{
  "positions": "rope",
  "beta1": 0.95,
  "beta2": 0.99,
  "schedule": "wsd"
}
Each number is 500 + 25 x the weight over the matrix's rms, rounded and kept within 0 to 999. Layers, rows and columns count from 0. Numbers have three digits each.

# down: layer 4 MLP down (transposed), 1024x256, rms 0.191, rows 366-390, columns 0-127
# up: layer 4 MLP up, 1024x256, rms 0.263, rows 367-390, columns 0-127
down366:534486518557545460449489535485500445465467485487503488501519518493500474528509454502523467513443526500495479479510502502520501462533489463506467472526513519510513506529553469487480531479553475476522499513527512442484517543562510522524456521542531474467497504479512528514517480497475499465497527508466516524479494527483437491512473514490473491538475513537515480483532514562505520518486
up367:480491490473471513488457493498464492511538507489456552520514520520491527471557476483522539537510497488516468540518505511488483492489467480483477557489481470492500492488455520507526516529508535528518492515499525464458482496527523527504503494528469515490506517487468477511467522494508509473522471530497524491543548447476505527500504507462525527510463477499451507521552485537471511488572
down367:504475480507493492507549531517506500504484440529529467502478511520512455523517478515507496465525496505485498534475518470517513459486490473507502537510529517528513492500513524497501477483495490498511513550482481519495477508503478474544524523494514477519522485536508496490493478500496537446490528482530472486499506524512475530473448521568483496488482538485497521509488548493469500550474
up368:498493510499454505525489516486488469447461524480478510486472475508490515547485522542487480495467521553518504498459542505486543511499527477459498552450480536477491507474472475513473505532482505484458518497519429511507465526477471471517499484494471524496525481490515524456522518478544531503481510443479487548517521507453492516443474519534527496543485537481494501486482522479536486491502
down368:485536463498478579501507518538489521512507483488487473497470527498461506496507495478488471511480481466496497498488488502517537524484501528550455514543442499559494509500492506512504527498489551517550488523519475481489497533451486519528478483527506511514493483513486516479499472472485510519486558549533514515511518508482509521521480459431495504488503483557494528552500508497490491530513
up369:552495487509527507524528503448473516502504491549513527520479512494529480511518515478505479546504545487541498522464486517471519509483427513488485479463519486561447518534497484525516510457468495482507509526459512478516482481474469522484488490523494510479484474507502521484515564553501452526474523555466510485474556520491436505496476526543506516518500487465529516488495487500500532528546
down369:483544528507472485486457512546495516482479524485480470466558496556500500498462491523455528480510489513491500481509543487500480464511529506502526511528453519462546495510505493458487517518497520518534482473503491507471533488507503493529534498525515500470482504526508499517479466483501517518539517501525469492470477499512510508500504459483530495503508532513480485460479502480489509478478
up370:469507483492516546522516459539479509514491465493489517530518542498494530489492511488460521532434517510499487551532520504492524512557509512521547513513420493486524494463505492482533506489506483533479528501533489492508484512495519470470504493530518498498478445510471499504510495490477508488521452458509492494491495494477496495512516479502555532458475488496526475464478538506498500502528
down370:489506502467481539472491491508525476476547515519456515495463474483500496509513473465529471507530545488470497482522474539523482533503464477499481494529553489513474498496481491525473493510486522548505529505527525523512534494497483494468449509526495476524559496503496483497465504515515543488487526512493533462497473468512494520473511486529493538488444469492521486481530473525497486480503
up371:524439492487461492496531527459537477478553505515514508489539500556601480532479455487479500468519509520480476468473522482515501468505491481486487509493532526510513559501514474484487479482478518487502532523486457491504431473487483511485505462525521545478466526477501507506561504520520480486495506494429475468459508498525484493531548487511528503531480494511483448484508494523494481524460
down371:522492452551512470480500532488497510490529536524516530503512489525446510506538477465516524510516520503466518480486477534513486480516499498542465519434480529507452525475547498472477468510514529469514515522497529494478452484511463512536477488495479462537471561485499468481501494502523456474491541499523520499466411481467463487498472520506513515497483499432539503505496512518488498441489
up372:498478500485510557506526498481513504487480522533472502466498455518535554511485443519503546500477495513500422482500504495504506538481494520538523487469524501505510527519520511480540495483477529518468488472520511498484468550521467455490503481475483493496525514510529493499491499451479472512475492469527482512471482471514492544492459547503514546502529465523521522483494463451476542483484
down372:486529495465485494493495507533554505500531484522512499521493541476485456438468497453469476505466502519520501524526509542513488472479438517529519549520482454473509492495535478483510489546497539499519508514554552538466518434537506470495476506504517522506484537473497456512474490493522499510504516449475525501497517456504509469507498499496479497497487515480463507477545532526466524465533
up373:531534472506480528503483500504474507511513517464473494495539517505546493471489512560490503506504524505498511559510531472483503539489493482474465531467480497516484527475497515459507452501507500544475456548500470483528516469500477528513511510496504471493492474479488500533576510512473489496551443469538520452511519533451529566452501509476517508486497478487499530469477501451527541510514
down373:487452490499479523500527488506491523505484511518485499500432465489494477518543490479532480506525523473503510466518503503532481464479495524508516537487492465468492530506475504479471507494441484460516509501496519474483440541498521493473524482473537478509538515520527508482490471447494523556433500506520492533504528490575488464523480469473459520497527499548502462514489494525522490525495
up374:517508519509517499519457523508542500449538457460548484501515498474527517477474487501538467515462501489494494495546513474495529510465492495508471540538483529534517468501480444487515496489502517503472485501498483526482519518509500513505529501452493505486485488499508493492527466476481476518502497533528440522520502510474474549517513513533475498515497482496470519486534482532475479475489
down374:502521495510493476530537545472503523504516499509511477524503530480511483520508530515506464535476531490474505481533520492499516467463480494490494525472493481463498463518511500456509476484530482514498532476510515503526470483469522524528521514513497500473504513519484512475508491510521518530492474518463457487462513485534531531506470545504507486482465509509505498507470478487539549461536
up375:472458485474471504541489496461519495493502495514483541510498542506525493470503514515518492537513461517501492499481496447506457523479512523482486495466473485540531455528532515482495534509531483493479508535479538489501487524493467470521479539526466513494485452532511521486527434437506485517506482519515514496492520507493513496513468466509511485509483486546455533514486509502464483513477
down375:511486495485503500509497496541519488513499536512507515504491452509503500536492475503490511491501475457504467481498457536535540522477475496509475498520515491489492530495486505569525472484479480506504515476497478555494494445487481526511526524491503516494519513489521514504464537561522450476483472475465483540488467493520489486471522517513495481488457479495551498525539509477549528438494
up376:540531518507498468499520499530503475481499471529466490521500492503534481505517508509513541511515502518475486496484553487544520511512478460495505511477478503522516555453485466493487501512537492492500499509472478504502466560528495515506508504514503477557467490503493486527518509504506503484514536480475489495503496559492535552497536522538542495460471495489516527506503507499547493458526
down376:487509553474527508532526539595502508512484501550511528470505485565505514491529484463506505470487457535471499506516519534489489490534486505493529511500485510493492506490505515492472472495518477469480535484499532509501515497507481532484475569475565527488502461498541534524499465461482451500480529514473495528506445495504477502482482487498479489466496524522505500481470500523498550454468
up377:501524483508514526536448497535489500500487510519476491499498464460514507480507493499531504511474502490495487476502510482514513453516472524492508485439482519496520489472492473477492527511486488475530516516525505504494494506481514509478496551476493499485547520470495529537523561506503496502485518477556483534520503517477497511496495478549518439534542498492513510500494526513479536520449
down377:468516493535488491454485512474473503457519520509487481526526540463491468495533552520472522462541445443532503540456534508484495530525442518508491482514502553510501537436499484523490547517493492501500510472508490468471510514505489514471538478509502462521529511508505516526489524483488479478478492538491537504509505510495456476507474529469524505460456475505535487445452479495490510518503
up378:511470458488488507509479464517463509527525475512499519502468465542478470502469531495506523499470508522488501499505489529480527518539511498497517505549535506481525531474526505451472573486528540465480520503522476479539479493500459551511489523491550492478501552503509505521519472487502522526450547493515498517495466511475469480552498483495500554462488480480536429477471486517520541514496
down378:501521457458487477467526514519500549480475517472517501508540506537448529459460523490474486472476469459506511481468444468509471471489477504501534487497453485495484539478504474480504529530476514525516513516495485526514466524498474521500482514470474511517499529537511464513501492491524485520470498502480501463506537498512478526509555499516483510530492518498480482470541486516519445497498
up379:486505510530557483501482484550506494475510450491453529504504513521507508498478453513480531503512495557443499501507508500462475517480534530526509522499479516547518477488509510485475548503490500533501488495509507491529497494513525517514515520486501529498504489499464488464518471493519531463499494464494518495469534486553513523530484469505525510517458470491463554520503499457471505493499
down379:456543476514503528527474501458465449502482518442502511490494468516521470481515486483424495507480483529533519467506541493526512466525483485495491476503497505428465498519469496555520538507516494435481514507457505503523486474473518500474462477463538452493488492473520527611484493504465474477496451517492502502489528506460472489505516463529494486497513485492525501516477476490506487538494
up380:481502497490520476543503479519511513503500472505471492524494495462497459466500525520461499506526478559489511517478523525469475501513498496518512490505491513526505511494492525483572510512595485531505505479482509519455515474520505500443492521505527513514530471464509519556487515514488453531507544497524532490471509508536525477463466512494530508487537495526505498450516495506499489517484
down380:542525503549508507476515474484484505500459474483521484473492466472528495491489464464501507509462490462514490517494495475501482495563479492483528514485491505492490538489474494444497534481528466506491477511509510456489469449505483468517508505478527504498472532555522528490481481487492495525459473497486498499493492499485520514508533490487452497497500507488497495519526518481522501509466
up381:522473538523476507475504522469501514486507453492546570465494477557575479492509504521512497526475521517503496507493500496474506463475468504486524526455486470534507563504527525489511544480525481480489504503491489483544462480515506463497525524466512446521518499485464512496545472512507476509508483497527494485499523461489523507487477501539500435500516474504474506522510499528495493518514
down381:444521526509532541471505485515487526481529482496544499524521498484492493529456512497456521431503491535487511507479452502517515492496519487478558426514520490447517487456490519510497525498534515471473514503463432514474497531492449507523457485512487457516482494493493497484530505504515494514536519522493469499511504483481537551531498511465479512491522508503460533478489439436475527443541
up382:531479490525518472497520476499515475494514489424524475475518542474487490503479491458496486500465506495525512525512521500496463528484511528470531464509507452508499505531457511513496521490480500557523498481481480505519530515506465510485491485503460504495481527515531562474509487522526502494497498506499515514486492497504497494504482458460506494477508476528467507553504471535482501486459
down382:475510537497508520509502513474541518543500500497519458518490500514502507481504507504521495529499467473522520437510562508490513538500506507470479499529467525550483530529528479496485511503490511477538460515495467498488506529549506509461586513487541484532480532491488513434484535497430494488488485550475524496496482545526524506480454481520538479525478465474518469487514505486567483506464
up383:501492505525515511492477523488515513464515499526504529507493549474476542475473502496510490496508472512509507506492509491523481511497483455509514501477450514532517477511503507528523537504498505507540505483476483482498520458508453452481515502492490519479501489467497496501532485531518509443496483433495549487509466523543508463490559463483491514514546471505501492509492510497504485517511
down383:484519553484494544495481441474495497546493522477487489528514510464500485480528490485511524458500506498499510501496550494519528488507496558533506514535524458533499474498499482489492530535495520542505484535539508499531515512488501512495475514477497502517543512482482504472466531511514526496514541533485457513467520535465541517498494491512545476490484477511483483482490511481500492494526
up384:511519502507509457464492480521470482495529515533515466504505503479476494521505485462456475524491485546502513507521495487480522495515534493491515542476486489526502436452520502535496482492506467491512517525480517490495468509543508554522515515491501473523514515491524513509524495458506476493468507477505472498532516521491539472519491562466492505531519486502456478466498514515500491518494
down384:515530486525507516531492485484514485480513494505517487523471489492534520474523488495500502454485503493531461529526467483443483527487490500475489471519494540537522522503455461495470508525502482543501490465508489538483510479452531457492463502483526533478529500480481507472484508547544514497498507443523476507478520461476496478492538445480496464522496517471501513509511482468469498486515
up385:490522440532466502560491510512511498523533458490502552489484433552483490473516461537510489477535503497508509513504484463496523537538502475495519461499525491490474477511492450479469488491460509521517498481547467495493506517507511480484508490467532496488521494495457488522466434504563523482431468500509490496457492482484503519501502485526494517494492510546531497516531526525448501492480
down385:531467519474546547502475489509491503471434542513480499517439482496464540481495482478500500500444487523482475475460508515468473555461495518490476476462502509490490480505518491506509492473445469497504439498488499510530514441467472531499480513526506482489534550546505496477510492470502481543489514489509470478491490511483462471461481476532522504493452522497492464541481516476495502508509
up386:488502533488538485535499516505488519478472512449526505507524480523481498469502495532498561526528508506487482489482489496511527485500505506501502482478505483523502507526518486461516519486530496503504491444492468574450489467502504488518525488492493501496510507536492474522482481505538458524521548510509468491525488483502509474471453508505518513531494479515484499500457534524514482488469
down386:512490447491488512464489475500499467544506509496495512480524507473523519485507510465482483496488477526523507491522544495491487485499522472524499517499516513501473533511533495485452506511487415481507520493519484494456488475500502512522501499504488497526508518528525487512490483520509488504502519491510492486484443488522518471545526491510474516506495535498480516528512496522483481508512
up387:438485518454530454494495461504537502524559532503478492504470501524483492474505509480465481503522460492525473538465463487476542497514515521459499438458509551467533512555525447531538520507482510513556499484488519504503467464529486529537497480509491432452482501555502477480472486482515484519557499522524499481529488492489477491525489476446496513479505476501542466469500462505515504559481
down387:501502515488455498453532551513499501447482494492542492478534504524522559482478480503415523503513512508486545506503470466534457513480481490497516498448548514480480497520503500505528467438459521479513498502536493488493407508466496512487477468513557478497509493478529494525462518467476463486498539471483487480454472497502488475480512525504515463478490506498497542507476476493480524513470
up388:521456522494515503506496455476521503532487457532493500486494537450480497479476479506537531509507496472524490487480510514469510535523465490477496537490527497519474486473521472534458520476520483488523530508486550489505499524546467517515491511466496463567438513539439549452490525477521527470508523491468465478476537520461524478531452531512496513495496512513467504517524532531461483497507
down388:508508543505469484517518509475463545537506499488506500455475446495487519509517451530485511465489504532484491471497483537526487521456490501475505519518474502535489540491513489533526511511468492443496469476471513476497500521485497500480481502522473480482537485477475507505489503487491506517487526517483498508524521496521491523468560527501494513509531497498496525507485500518534488522533
up389:497498490471514490508531514510497529517483495528506482484484512473535499510508506495533503524484515510472478506500510516512505483489483514502508485518480470508465508483532461521496529455507500538494478549484480478492515501473513507508496495491527522461487455515520522533510479533481505508540454510524546493523473519494519486508489510494476478499516498523526457493503501519460503547523
down389:523507492511493467472481523517436470487532525437447514526490508514535483460521492504528484511512529471484519476520552480466503478484527480466503501485527490517470481490473476486484481526528463483511530512542483518525504493465484477498518488480523495517494465517499525495500523473504472475461557503520531520496461523500518530504489478488521501509489536511500560509520480477491478482513
up390:515469485481487489508550469484528528467477486517520485502440423490472512475467537483514522522513549507486524455472518454526510477522445507485539479494499517490471502488533501505455503509554486437499491538501529494539526484521503505483490463494544486556502504512494510498503464513504490492462518502448478499529523492518521511491526511521531505478472502528502490510494481492489524496484
down390:493487549514532510501489482490481490497492492540538479527537544487566494483523487485528472511499520490489502521518494539498469477482562520547499493509509510478490514506459501477537521469472537514525503504498515497482459490494528489524517501504515499458525496461497493481488549454496519510550499494519555518469491512475547495548520499495502506522515519486498515448488468498545484445481